Weights of a small GPT-style language model, trained from scratch on English Wikipedia.
Training: a variant of SOAP for these matrices, 741M tokens.
Each number is 128 + 32 x the weight over its row's rms, rounded and kept within 0 to 255. Layers, rows and columns count from 0. The size above them is the row's rms in percent of the matrix's.

# layer 6 MLP gate, 1024x384, rms 0.11, rows 12-46, columns 64-127
size [106 100 103 103 104 104  97 108 108  95 105  99 106  93  99  98 104 106  96 103  96  94 106  97 101  93  98  97  90 101 107 103 103  99  97]
[[179 161 160 137 150 102 169 138 107 162  75  97 106 143 176 125 176 146 119 165 121 168  94 107 163 119 140 157 114 125  88  71 112 130  70  62 155  77 102 115 140 118  88 106 126  70 143 117 103 152 143  95 177 112 146 169 137  85 119 174 103 207 173 143]
 [101 129 166 126  83 108 100  94  73 192 156 118 125  94 133  80  82  84 143 124  89 173 111 122 140 153 128 142 109 149 110 139  80 138 101 162 125 138 151  94 148 146  86 103  72 129 166 108 153 132 107  83 102 136  78 155 100 175 138 129 106 154 140  97]
 [ 45 129  86 151 146 121 129 142 118 137 124  69 171 114 134 191  66 189 128 130 166 156 183 110 145 150  95  99 173 158  70 117 118 122 102 177 100 165 130 137 164 144 128 129 153  95  29 154  69 108  76 112 197 154 201 162 121 134 172 124 112 120 134 123]
 [177 136 165 126 199  85 171 106 162 138 122 110 102  99 103 194 117 116  83 165 165 143 128 124 129 143  93 175 168  75  99 106 154 116  82 164 112 175 114  42 133 138  71 107  41 159 138 155  62 111 115 145  95 142 130 100 123 116 107 123 167 122 136 132]
 [127  92 144  74 138 127 129 122  98 133 111 138 114  95 132 102 153 172 178 119 156 190 135 139 118 124 124  61 132 163  74 113 104 136  98 101 127 128 100 176  89 135  94 130 145  95 111 121 165  96 149 133  80 124 160 162 151 106  81  80 141  64 112 115]
 [142 172 158  88 108 136  85 116 130 120 190 135 154 126 155 122 148 122 202 139 121 129 143 130 139 147 143 145 126 179 140 135 150 141 127 161  74  97 120 150 135 117 150  63  94 177 101  95 140  67 151 182 200  87  94 135 127 127  75  90  89 179  91 118]
 [138 113 153 136 142 115  38 107  99 120 142 160 114  99 116 162  79 116 123 179  72 137  91 175 133 133  91 131 154 188 132 145 121 138 116 142 140 110 150 141 114 141 112  77 151 155 195  49  82 112 187 148  76  27 157 193 154  92  78 106 215 146 180 152]
 [107 154 150 170 103  55 123 162 117 142 123 111  98 157 103 119 171 192  54 105 132 133 102 177 122 139 119 108 118 174  73 103 137 110 115 170  96 170  83 163 153 137 108 135 138 117 169 103 109 226 129 139 124 141 207  74 166  99 159  92 196 119 146 111]
 [160 135 132 142 111 144 150 153 137 100 152 138 152 131 126  49 155 138 110 141  86 125 160 141 133 119  74 129 110 109 130 156 125 139 118 161 110  37 128 103 195 162 129 145  69 124 106 144 156 182 100  31 106 143 121 115  59 180 138 103 112 144 140 135]
 [141 122 149 121  92 123 158 113  93 125 114 124 149 141 158 112 129 126 149 129  98 184  81 147 152  88 147 138  81  91 156  83 104 123 147 102 135 161 139 167 153 115  92 147 127 123 112 168 158 147  87  85 118  93  97 143  88 183  75 110 109 114 127  97]
 [105 113 156 109 151 113 139 172 127  83 115 101 157 111 208 138  41 134 137  90  98 132 111 143  94 131 105  92 124 211 136 143 130 142 126 106 128 125 102 148 157 130  81  45  48 144  85 134 169  83 131 156 164 121 117 134 159 106  90 103 117 176 116 103]
 [137 143 165 145 121  89 114 109 181 130 126 103 170 117 179  99 152 110 137 121 112 112  60  89 139 124 117 120 145 134 109 112 116 122 141 127  95 158 165 187 149 149  97 158 143  41 116 129 122 131 110  95  88 172 157 139 141 174  90 132 121  92 128  90]
 [102 114 117 135  90  98  88  57 119 102  90 126  96 121 188 139 112 116  96  97 114 139 111 117 126 145 120 127 117 170 127  92 138  65  93 107 135 138 129  61 131 156  95 176 105 185 101  56 135  94  96 137 131 140  76 115  51  71 132 171 134 136 117 133]
 [128 183 176 243 183  90 106 106 125 106 157 148 122 106 166 112 145 113 120  56 171 137 140 111 168 165 155 134  95  69  90 101 129 110 188 180  86 100  95 144  79 121 179 161 123  94 114 118 140 121 150 129  90  77  89 130 111 129  93  74 166  72 162 140]
 [184 105 172  94  91 132 139 118 118 151 165 150 117 121 145  96 165  84  97 165 135 168  99 170 163 137 151 188 129 119 156 192 166 178 162 140 149 114 140 147  92 159 154 115 145  76  55 121 142  97 154 146 130 100  73 101  95 135 103 131  87 113 207 156]
 [107 135  84 172 115 145 133 103 117 131 129 145 180 187  90 102 162  71 115 139 126  86  94 124 194 137 105 147 116 107 125 128 147 152 156 155  56 178 206 112 165 119 106  92 113  91  92 110 111 163 130 182 159 153 177 118 104 127 151 195 142 142 129 141]
 [ 73 181 102 155 101  76 143 102 147 100 147 147 186 136  99 131 204 134 177  76 137 114 117 107 110  92 149 182 128 192 200  71  93 126 144  21 163 108  93 128 134 127 144 126 184 132 124 155 168 151 102 139 121 100 129 187 133  80 172 142  73 178 139 143]
 [110 112 175 114 135 178 178 129 108 149 139 137 148 128  90 119 134 154 124 133  60 172 195 129 174  90  99 110 142 165 164 115  94 162 166 108 193 128 157 121 131 199 143 167 118 125 129 134 106 149 123 124 131 125 143  58 126 128 129 126 135 100  92 111]
 [163 102  79 125 146  73 102 126 169  74 136 131 134 145  95 116 142 106  69 103 125 135 133  96 151 188 142 100  90 115  75 115 145  71 173  96  88  81  43 106 161 128 140 165 129 131 116 158 154 101 184  72 213 152 135 116 173 160 130 148 104 154 184 173]
 [ 99 121 105  84 119 110 135  89  63 137  97 140 106 171 145 160 150 196 144 125 116 169 134 137 129 136 124 151 127 131 159 125 118 124 147  81 112 149 158 146 141 138  51 164 151 164 126 180  71 169 151 130 111 186  86 132  77 132 124 150 142 154  87 154]
 [172 133 207 123 171 111 172 135  95 169 119  87  91 104 152 115 166 104  55 149 162 138 174 140 150 127 163 180 133 143 124 167 104 109 109 107 132 152 146 149 184 131 127  82 155 146 124 116 152 158 170 130 132 146 175 152 108  79 133 118 140 112 126 180]
 [ 67 141 167  96 118 116  93 129 150  92 125 167 148 115 105 105 124 151  97 151 135  87 144 121 135 103  80 158 126 165  76 162 133 118 153 136  79 167 143 146 124 131 180 131 160 125 115  96 106 110 107 130 148 139  73  66 123  70 132 136 151 143 104 163]
 [122 135 129 117 128 135 178 175 122 164  98  83 131 127 238  91 123 197 161 108 104 173 104  97 131 158 131 175 144 204 109 116 166  86 155  88 135 163 119 107 123  90 137 183 158 133 157  99 138 163  90 142 160  95 157 137 154 166 110 164 108 144 106 147]
 [ 64 107  72 150  66 142 188 133  76 142 159 118 145 136 137 138 138 104 140 134 176 149  81  85 113 133 132 129 145 158 206  94 124 155 126 119 135 189 191 126 145 100 101 156 125  80 172 125 108 134  92 102  86 129  69 137 116 123 107 129  76  95 145 109]
 [140 189 145 140 126 128 125 165 156 241 134 104 123 135 139 134 160  69 170 135 132 159 147 165 101 218 192 119 157 126 142 189  47 148 154 128 124 125 127 152  68 129 107 135 143 115 163 143 124 133 140 163 180  53 109 136  84 156 120 116 137 164 178 168]
 [121 152 154 139 111  97 136 139 123 119 111 104  89 148  84 114  82 229 113  96  86 138 156 121 105 106 136 130 108 133  90  59 150 182 161 147 153 163 119 129 153  86 149 157  54 154 182  70 138 139 142  84 184 113 126 114 139  92 131  94 156 128 129 139]
 [132 137  87  90 141 157 130 118 154 146 172 127 164 132 108 131 153 115 119 165 123 145 118 102 131 243 204 137  84 172 112 164 153 166 119  72 147 116 116 168 105 131 114 102  91 104 114  99 149 103 167 138 158 114  92 169 164 124 128 162  96 143 140 105]
 [ 91 128 106 159 196 125 112 150 138 109 102 115 131 131  97 168 110  64 187 104 144 124 100 181  73 140 134 131 135  84 121 135  93 180 135  98 111 125 127 141 125 104 108 142 119 136  87  99 130 127 118 108  86 144 133 100 158 140 135 123  99 134 104 115]
 [133 116 121 168 162 157 146 177 122 134  86 157  83  86 150 131 103  91 105  98 111  48 159 133  71 146 119 176 188 148 182 154 101  87 123 130 129 190 149 186 113 120 152 107  88 147 203 176  87  98  65 131 139 187 138 125 113 121 130  77 154 148 110 201]
 [144 141 184 112 124 171 166 110 139 173 149  55 107 137 125  99 142 135 137 183  83 134 129 139 144 104 134 111 159 172 130  51 184 130 156  94 124  87  93 168  74 180 127 141  91 144 178 116 156 151 141 112 118 122 131 174 131 138 126 122 100 143 172 143]
 [137  65 177 166 161  92 157  96 151 117 161 156 218 107  95  77 125 134 119 139 125  82 172 177 101 157 169 104 161 147 137  94 157 160 100  92 109 211 182 111 184 157  59 137 107 117 114 111 156 189 124 132 142 149 171 171  80 131  91 135  89 155 129  73]
 [162 147 134  87 186 154 128  91 105 156 182 127  82 122 111 152 173 112 133 125 100 104 122 207 106  68 138 165  99  92 152 102 137 140 128 150 121 169 133 148 144 108 149 131 177 113 165 103  95 161 167 114 146  91 167 120 123 156 131  94 134 149 110 130]
 [167 170 181 120 152 151 106 104 157  93 119 143 103 108 195 122 108 163 135  61 167 111 146 139  98  98  84 167 127 129 108 159 169 155 143 138 158 174 135  47 160 194 131 147 165  95 128 125 129 119 132 123 147  72 135 137 111 150 116 120 133 143  92 105]
 [139 138 133 100  69  86 138 163 105 111 137 158 154 123  98 101 124  71 151 140  87  75 147 122 183 107  67 102 152 158 160  72 101 149 130 113 148 164 170  79 132 165 138 156  89 111  80 166 199 181 133 176  68 105  93 181 170 159 137 126 112  98 183 148]
 [153  97  93 178 117 135 133 126 151 121 148 122 113 172  92 182 137 146 115 172 103 102  86 136 131 163  97 214  90  96  81 117 146 138 167 100 132  92  84 134  66 123 153 188  90 114 164  91 137 131 117 105  88 129 137 100 192 136 151 125  98 116 139  89]]
# layer 6 MLP up, 1024x384, rms 0.114, rows 12-46, columns 64-127
size [102  94 102 100 104 106 102 105  98  99 109  99 112  91  96  96 105 105  98 101 103  93 106  95  98  91 101 101 101 102 110 102 105 101  97]
[[170  96 156 122 153 159 112 214  87  90 103 135  99 155  95  86 145  95 151 168  89 191  97 147 115 169 167 155 145 152  92 144 107 123 126 165 157 143 113 171 113 152 125 133 168  67  59 155 116 119 130  86 129 123  90 148 143  91 142 145  95 141 160  88]
 [100 147 147 113 159 101 110  94  68 176 180 130 154 110 123  61  97  68 115  80 104 116 169 129  42 133  84  89 133  89 108 128 144 165 134 140 120 123 126 113 145 115 114 129 170 125 112 158 167 180 149  87 159 146 110  95 100 102 141  98 108 153  86 160]
 [102 190 148 173 104 125  48 109 156  86 111  87 144 190 134 195 136 147 185  90 140 118 102 123 120  92 159 116 172  94 102 141 164  61 117 173  70 116 108 138 177 162 118 146 141 139  86 154 148 145 139  72 131 122  73 117 144 120 137 112 114 174 125 121]
 [ 62 138 156 140 127 162 125 110 117 127 126 112 192 123 103 112 139 159 101  98 197 126 122 189 138  81  97 126 129  36 110 111  71 154  88 122  92 139 185 146  99 162 141 134 119 126  85  83 118 219 105 143  76 109  75 154  94 132 195 134 160 110 168  48]
 [150 141 163 124 110 195 134 163 125  74 143  96 165 140 137  81 146 106 100 114 170 137  92 149 132 107 123 133 115 138 185  88 106  94 177 117 133  87  96 169 130 131 128 113  95 169 117  86 126 110  99 111 105 138  90 114 175 164  92 171  83 105 150 126]
 [106 109  63  99  78 155 132 156 206 129 115  96 106 144 186  78 131 128 165  89 121 118 123 158 119 126 143 131 151  80  20  76 153  80 121 118  87 102 102 181 153  96 162  76  98 132 136 126 151 153 204 152 121 101  57 163 142 139 164 102 110 164 144 145]
 [161  86 140 133 150 119 181 121  95 137 117 153 156 108 107 139 114 137 140 123 147 137 114  99 168  98 148 136 122 182 137 124 103 153  61 134 162  38 128 114 126  52 121 131 121 118 139 107 125 123 103 134 144 121 168  40 140 167 104 202 107 137  89 183]
 [ 89 152 118  75 127  52 112 166 116 125 123  84 209 128  81  74 150 140 135 124 112 197 142  73 124 126 119 195 123 135 210 175  99 190 160 119 151 178  47 114 113 161 126 165 126 132 119 157 148 128 115 116 149 139 160 112 121 148 112  73  62 142 140 107]
 [162 147 100 140 166 144  57 107  81 182 137 132 101 144 191 145 112 110 114  95 151 112  97  79 113 109 121 156 157  84 181 120 142 183 121 134 134 121 146 149  94  50 111  55 175 179 109 111  96 124 120 144 149  65 172  82 121  79 136 130  90 153 140 196]
 [137  98  88 125 124 155 150 100 157  72 162 132 110 152 176  63 104 107 152 119 100 130 106 102 137 119 110 189 144 159 137  79 183 146 148 163 146  83 113  96 106 170 114 138 129 156 121 115 118 101 177 117 104 102  93 108 108 136 160 162 149  92 115 169]
 [ 80 123  96  65 122 176 112 129 131  89 135 105  77 173 124 165 116 178 135  66 145 115 110 172 168 160 129  98  91  94 156 122 151  97  97 128 137 165 118 160 168 137 126  65 153 139 162 175 152  95  62  71 104  93  92 178 157 117 139  69 190 170 139 139]
 [142 111  81 113  94  70 120  70 127  95 114 110 117 185 117 129 142 154 156 143 165 157 119  84 138 161 159 108 122 144 115 152 135  89 133 131 115 162 172  85 179 152 141  47 121 103 202 107 105 115  57  84 133 165 182 164  96 157 130 100 133 124  71 122]
 [122 104 125 165 111  94 110 163 142 117  98 142 121 161 185 193 179 137  93 125   8 185  65  97 155 157 108 169 136 120  91  78 151 142 111 157 178 132 147 102 134 145 127 135  90 134  66 136 113 147  66  46  83 167 125 153 137  42  87 108 144 104 159 157]
 [ 76 158 150  94 170 134 114 137 121 155 119 186 136 115  86 119 121  89 140 134 142 143 111 143 177 114  48 149  98 133 139 121  89 133 114 127 174  86 132  88 112 114  95  63  97  97 134  94 108  73 176 133 183 116 153 174 152  98 151  95 127 115 120 199]
 [173 108 154  78 130 111  98  62 114 155 199 128 107 136 122  96 144 121 179 116 167  93 127  80 134 132 166 104  60 183 195  57 115 150 111 132 158 137 111 183 104 156 129 130 156 116 107 114 111 140 100 120 191 180 117 102 101 155 130 111 129 132 129 174]
 [119 148 147 120  71 184 140 130 141  98 172 143 139  75 179 163 139 157 157 150  95 114  59 138 161 142  93 147 165 123 111  90 106 119 127  78 133 187  84 156  51 117 100 127 146  94 127 121 127 189 127  20  95 135 126 139 127  95  71  78 119 113 170 131]
 [148 152  97 135 111  66 120 130 100 188 143  96 158 149 135 127  92  68 106 152 127 144 114 148  80 115 160 110 134 166 111  59 105 124 163 145 133 210  97 116 117 133  82 160 105  98 173 140 183 133 115 107 168 107 121  82 101 155  83 125 116 114  92  98]
 [181 100 118 171  90  95 164 168 143 154 120 190 140  79 127 155 117 194  92 132 112 146 166 155 128 113 110 139  97 175 108 147 114 138 155 136  78 146 144 168 128 100 168 180 131 146 141 117 166 165 132 156 135  93 157 123 156  80 137 177 144  94 111 193]
 [ 70 104 182 109 121 107 124 105 123 133 138 165 172 223 145 126 115 123 157 161  94  92 158 145 156 133  65  89  91 179 135 108 130 109 125 134 121 153 217 103  84  66  95 155 110 146  86 112 181 154 112 157 108 148 187 184 146 125 156 131  79 122 169 134]
 [128 137 157 139 155 128 102 108 147 147 131 134  91 188 153 191 135 195 110 135 126 123 175 114 167  90 131 134 135 129 110 155 171 161  91 193 137 140 146 184  85  86 158 138  68 180 131 145 142 145 135 133 162 162 162 113  76 160 183 108 136 111 136 108]
 [ 72 123 111  93 136 141 161 188 155 130 139 123 121 172 125 104 118  74 172  99 101 148 177 109 158 150 163 162 161 103 161 125 203 154 111 145 202 142 134 162 136 101 157  98 124 141 134 112 121  53  51 146 134 113 141 126 107 141  94 124 157 105 119  51]
 [ 59 181 209 176 109 150 159 125 118 147 139 166 128 104 120 102 147 136 139 156 112 180 146 151 156 125  83 165 106 159 165  58 156 172 120 145 122 106 148 108  80 136 115 150 127 198 128  38 139 109 129 150 146  57 123 186 127  31 106 156 104 115 188 135]
 [128 166 118 116 175 149 158  90 152 139 135  76 100 143  85 148 135 172  66 183 141 101 135 167 132  55 123  87 114 119 193 186 131 142 109 100 163  90 187 116 159 117 204 122 114 131 165  90 111 146 133 115 119 113  88 189 114 107 147  85 107 139 162 115]
 [105 162 137  98 183 100 175 123  91 107 113 171 159 181 108  66 115 136 154 184 103 141  79 156 121 146 111 134 155 114 134  85 109  88 129 171 180 127 121 131 149  93  48 177 110 142 102 131 163 189 131  80 115 123 137 134 166 140 131 104 102 117 102 150]
 [227 139 193 159 166 110 145  89 123 135 120 120 117 119 183  80 135 201 134 109 128 126 124 132 136 102 125  92 164 149 116 131 122  77 127 159 134 121 157 136 139 119  65  94 159 173 101  78 110 120 163 122 138 206 143 130 122 121 201 135 103 103  89 144]
 [101  77 138 145 165 109 103 191 171  93  96  94 112 143  91 152 116 159 113 126 147 136 112 145 149 126 142 184  88 128 113 108 108 161 163 108  89 130 158 104 111 137 182 144 138 130 124 122 101 151  93  69 113 111 135  85  93 151 127 105  91 149 120 110]
 [ 94 150 158 138 107 209 159 132 107 111 135 126 189 125 155 115  87  83 130 106 153 167 108 120  92 138 132  60 124 145 150  82 161 114 128 128 156 125 106  70 174 134 163 114 137 143 108 205 102 184 141  82 149 135 214  66 162  88 141 142 184  95  73 120]
 [138 171 117 139  96 169 104  84  80 124 137  74 181 122 139  66 134 121 164 117 127 109 100 152 115 146 170 136 112 160  97 102 139  55 161 108  84  92  94  99 135 124 127 173 133 168  34 111 143 202 107  94 147 138 126 132 116 151 123 147 102 179 113 135]
 [126 124  95 122  75  97 135 138 133 126 105 153 129 125 156 198 115 145 133 199  80 181  94 142 146 158  71 173 103 174 106 172 136 105 154 142 169 130  82  99 121 145 108 136 177 123 129 142 166 127 110 175  90 120  88 137 163  84  74 141  98 103 194 105]
 [180 116 148 163 121 120 122 109 112 124 106 107 151  99 163  98 111 170 195  51  92 105  94 120 130 156 152  71  74 115 104 113 165 154 112 118 103 178  98 123 125  94 112 132 176 135 141 178 119  86 126 108 131 116 120  92 110 184  80 157 163  63 144  89]
 [ 90 105 104 153 113 192  67 116  96 118 121 141 109 101 173 152 131 117 139 156 125 126 117  65 142  91 175 189  90 153 153 102 138 122 136 152 122 119 141 155 155  95 167 161 182  95 129 128 169 100 140 142 186 110 130 216 192 110 157 137 100  60  98 145]
 [ 97  73 105 107  93 147 122  99 140 116 173 207 135 156 130  58 139 119 104 142 133 178 107  86 160 104 121 132 146 141 114 143 153 149  13 123 197 163 184 177 104 152  76 131 124 137 182  90 158  90  62 125 158 169 105 145 143 161 160  44  77 149 164 110]
 [ 87 133  71  66  94 115 114 104 116 135 155 117  81 104 162 103 141  96 111 120  60 180 103  80 166  88 215 105 136 184  87 122  72 167 189 142 103 115 136 127  76 210 113 128 145 141 129 133 167 180 163 124 116 207 126  96 127  86  86 123 135 103 104 169]
 [122 119 141 125  83 118  58  65 128 188 156  84 175  72 110  66 172 128 125  83 145 109 152 145 170 149 123 177 142 136 147 147 193 199 120 118 119 125 156 154 150  99  89 146 101 128 131 134 137 123 128 167 136 135 101  76 148  86 125 111 138 154 106 125]
 [176 128  99  70 110 151 140 138 202 170 133  91 134 185 175  92  89 141 176 168 125 133 117 148  75 106 123 130 155 151 148 168 152 109 112 116 130 163 118 135 158 105 108 103 207 160  98 118 156 187  86 113 169 144  87 146 195 130 123 127 138 197  93 162]]
# layer 6 MLP down (transposed), 1024x384, rms 0.0847, rows 12-46, columns 64-127
size [103  94  95 102 106 109  97  96  95 100 105 101 110  95  97  96 103 101  95 108 100  88 107  96  95  92 111  98  96  95 102 103 113  96  99]
[[131 128 182 116  85 103  76 155 109 121 143  96 151 220  80 138 136 160 155 164  97 114 121 142  68 123 129 174 111 155 123 110 176 145 116 182  90 143 160 167  70 105 146 111 126  79 148 120 111 139  74 194  89 118 159 112  82 102 100 101 115 104 125  66]
 [136 129  96 108 116 114 124 194 168 170 120  80 182  97 138 152  92  97 107 134 142 119 188 197 183  58 166 109 162  84 116 117 147 161 155  63 115 156  94 170 103 168 211 151 139 159 152 179  35 138 231 116 101 119 114 167 140 139  68 128 153  89 140  98]
 [129 135 101 150 135 143 101 108 113 135  99 155 185 178 149 159 115 153 174 120 132 158 152 126 134 107  45 146 141 117 141 111 175 120 136 148  92 145 138 116 156 165 105 149 132 124 169  96 113 170 139 118 116 103 164 152 113 131 124  93  35 193 161 122]
 [108 118  54  50 108 113  94 133  80 127 131 118 120 141 219  97 135 173 173 131 108 192 129 113 132 126  97 143 103 122 145  96 114 120 151 159 133 106 152 140  64 125  95 150 136  91 148 146 134 128 114 114 151 136 110  95 128  87 130  76  98 151 137  76]
 [118 140 152 148  71 139 125 102 118  89  84 133 134 144 139 150 133 121 105  86 201 128  72 180 179  82 100  86 136 117 140  68 154 176  72 107 163 118 101 148 155  97 106 128  99 164 110 129 125 122  93 128 152 134 144 207  37 173 110 142 109 150 159 161]
 [117 135 170  97 163 141 134 114  87 169 109 109  75 116 131 115 109 129 181 168 121 164  92 168 126 167 119 148 134 162 157 168 111 132 194 131 120 164 117 154 130  93 154  69 159 151 123  81  88 118 137 109 139 115  23 159 139 118 106 156 151 123 132 140]
 [176 124 145 164 166 122  87 111 134  98 118  89 189 155 178 145 158 143 131 115 135 194 151 110 134 116 132 127 134 166 151  99 124 122 114  61 136 144 113 124 164 154 186 175 113 147  77 115  82 121  76 136 159 155 128 160 118 113 110 175 118 161 148 184]
 [138 182 136 131 104 112 122 135 106 132 155 136 197 154 110 143 140 131 220 147 167 127 158 143 149 177 163  88 121 104 119 153 152 108 134 134 102  75 167 178 106 149 122 145  87 115 118 163 128  93 115  86  95 114 157  81 127  99 143 125 164 157 125 155]
 [ 82 133  85 140 144 117 106 137  97 113 135 166 100 121 126 101 100 138  74 141 111 209 102 143 163 127  91  80 204 137 103 149 124 133 159 108  99 133 103  86 184 102 137  97 104 107 149 125 159  68 103 106  70 143 112 146 124 119 148  63 113 131 171 188]
 [136  92 123 125 123 110  88 136 148 102 133 134 116 129 104 160 102  93 157 133  77 109 103 109 131 149 130 149 197  95 117  93 134 111 183 140 136 113  91  66 108 155 111 197 124 100 124 119 108 129 174 196 178 157 116 163  92  97 167  60 133 148 114 131]
 [151 149 105 129 125 176 136 101 164 161 146 112  99 133 124 164 158 100  51 139 143  78 178 161 138  84 137 122 101  81 136 143 108 175 123  98  84 124 136 135 109 112 162 101 118 111 118 116 162 125 173 137 185 145  96 114 116 131 100 129 194  64 129 125]
 [135 135  76 220  77  71  94 117 166 177 167 181 126 101 184 100  97 131  86 128  90 137  88  86  70 169  95  82 121 138  99 111 128  67 143 152 101 124 129 181 107 130 114 139 135  83 103 117  75 105 100  97 138  90 103  82 106 110 138  84 138  99 164 105]
 [123 112 108 177 140 122 135 126 190 123 110 146 107 169 177 154 205 112 133 152  76 124  67 170 137 136  95 154  77 147 137 112 181  76  82 132 114 179 145 101 143 139  93 183  90 106  85 127 118  91 137  86 110 142 136 132 185  97  97 116 162 157 187 143]
 [ 51 148  94 168 104 150 160 138 203 184  81 126 183 133 103 131 148  99 188 143  93 126 115 163 124 177 130  83  81 162 100 104 107  91 156  80 143 140  97 117 130 124  68 124 114 142  79  96 100 128 162 189 101  88 158 123 161  96 121  55 162 178  92 159]
 [173 122 194 128 127 153 102 138 117 166 134 128 118 185 109 145 114 171 134 138 115 103 127 174 166 154 113 154  73 121  95 155 124  91 140  89 108 118 111 147 162 146 132 108 171 168 134 118 143 105 141 186  79 112 119 139 102  95 117 119 134 134  96 157]
 [104 128 120 150 117 151 175 147 125  89 133 140 149 110 135  98 159 114 117 175 161 119 141  89 118  62 171 158 113 115 131 139 119 105 102 168 175 135 128 107  93  80  90 146 172 134 123 181 100 191 133  96  67 161 109 147 105  69 132 132 136  72 147 153]
 [132 113 128 144 123  59 137 108  98 200 183 118 135  79  83 148 164 111 163 149 123 146  82  66 162  94 114 150 117 163 106  83  95 142 102  97 104  71 148 148 146 170 116 177 179 146 148 131 117  85  33  79 141 169 145 119 185 126 181 169 154 114 121 128]
 [179  60  86 194 111  95 174  91  47 154 187 180 179 133 115 171 141 109 114 154  47 116 101 168  94 120 176 128 118  60 170 168 146 132 156 134  88 140 175 122 160 164 126 109 146 182  81 134 160 142 140 143  75 123 148 164 157 152 149 151 106 139  89 150]
 [129  56 136  95 139 138  55  78 106 111 163 106 106 141 121 105  83 148 125 140 105 152 149  88 173 127 161 116 149  89 141 107  67 135 116  98 124  37 123  96 137 158 124 167 115 119 157 176 108 132  95 137 194 125 107 137 158 118 210 129 102 165 131 124]
 [129 175 141 108 147 127 139 117 114 114  90  84 119 121 117 156 140  33 124 116 125 164  54  95 128 118 124  92 102 153 122  80 158 177 135 136  96 133 111 111 136 155 125 193 103 118 126 188  92  88 222  91 152 115 154  76 118 139 127 102 169  84 108  35]
 [105 146 148  66  97 203  89 141 123  87 118 133 105 107 211  90 163 122  90 177 152 145 118 134  97 204 173 142 116 155 136 131 108 124 103 126 112  90 137 160 131 132 123 160 141 105 104 131 158 133  90 125 113 100 161 174 121  92 103  68 158 157 135 112]
 [138  74 146  28  99  84 159 152 158 134 195 187  99 123  76 155 125  97 170 136 116 108  79 122 147 152 159 118 143 138 130 139 171 138  99  58 125 166 109 110 101 137 136 135 107  76 155  85 124 112 103  89 147 110  93 131 138 100 107 152 134  75 107 181]
 [161 141 128 112 117 143 125 104 111 131 122 178 115 110 133  87 110 107 116  77 121 114  96 162 159  81 126 120  69  75 118 162 114 146 144  80  99  83 224 149 180 161 158  85 149  71 174 140 115 101 130 104 116  83 171 147 142 111 147  74 179 152 149 168]
 [117 125 156 184 189 175 168  91 131 145 135 123  54 138  83 166 104 142 144 144 140 112 144 166 152 118 105 150 119 132 123 164 208 121 126 159 127 154 127 157 167 165 161  76  87 142 104 101 119 145 117 120 176 111 134 100 111  64 155 176 184 152 140 131]
 [127 134 130  94 190 103 141 158 128 111  89 163  85 144 147 103  98 157 154  91 178 109 122 149 139 126 130  75 134 167 170  84 114 119  91  61 210 164 156 140  71 151  92 127  92  68 112 120 112 141 129 128 129 154 108 151 137 152 120 180 102 120 110 195]
 [106 113 108  41 173 104 171 120 118 149 128 177 158 106 171  93 139 127 133 138 162 165 107 120  99 123 103 177 118  86 110 155 114 148 103  42 101  48 106 105  66 114 145 126 112 121 103 144  83  56 158  59 147 131 145 144 171 140 111 141 109 191 135 114]
 [ 86 162 190  90 155 130 132 174 166 152 120 182 140 164  81 114 104 161 137 153 142 138 100 123  62 134  72  96 130 149 163 112 118 162 101 181 169 130 143  77 119 150 174 187 173 141 125 102 162 153 103 147 153 133  93 190 134 114 144 160 151 160 108 171]
 [122 137 153 106 144  78  94 108 102 128 156 148 109 155 118 147  72  47 126 133 182 197 107 119 126 118 119 116  90 114 132 115 136 167 104 168 192 127  82 125 124 119 107 105 132 138 122 137  65 168 169  95 112  90 142 115 203 101 150 100 120 153 123  77]
 [131 211 174 157 109 110 102 164  89  73  91 115 149 155 126 163 115  56 107 118 141 118 147 132 118 120  77 109 113 182 106 136 112  99 164 134  61 126 134  53 167 157  95 148 110 130 191 167  90 153 155 101 101  86  65  77 103 145  72 141 130  67 150 115]
 [128 114  99  88 108 133 161 137 131 165 119 157  65 103 106 139  61 164 174 112 182 123  64  98  71 172 161 110 165 192  69 135 201 141  80 129  76 133 173 110 140 110 144 157 143 183 159 139 126  92  62 130 124 128 137 127 121 105  61 139 168 138 136 194]
 [108 155  63 112 126 164 111 130  90 157 147  85 113  71  75 106 144 169 133 149 131 151  94  88  85 181  93 140 148 120 138 112 129 171 156 156 140 110 134  92 152 168 142 115 170 111  91  97 136 119 120 119 130 115 182 161 153 171 161 132  95 121 115 138]
 [ 75   9  61  88  72  65 130 102 128  90 103 158 114  87  98 108 153 141 177 127 138 205 151 141 105 180 139  84  85 102  70 141 163 157  93  88 154  83 171 103 139 108 153 104 143 144 106 141 169  93 112 111 129 183  81  93 114 116 108 119  76 142 113 121]
 [127 107 204 173 138 147 152 133 187  76 152 142  91 128 175  87 167 176  82 111 121 102  86  83 146 202 139 118 135 150 132 154 162 124 136 130 135  89 116  91 142 117 121 137 141 123 151 149 179 126 127 178 125 107 104 107 151 127  74 109 138  77 104 104]
 [ 85  89 153 155 173  90 142 131  94 123 189 119  90  97 154 105 119 125 122 120 141 101 118 154 144 121 102 208 143 141 168 173 140 101  79  81 163  63  88 169 145  81 163 173 150  79 102 134 169 116 120 128 121  70 117  67 130  91 144 159 111  83  72 138]
 [185  90 185  89 144 101 107  95 166 129 190  73  79  93  88  96 124 155 146 149 103 103 173 133 110 118 132 119 117 161 144 125 126  97 136  77 127 110 155 102 128 160 174  73 147 139  96  89  66 166  97 115 156 109 131 120 146 138 169 121  99 114 145 111]]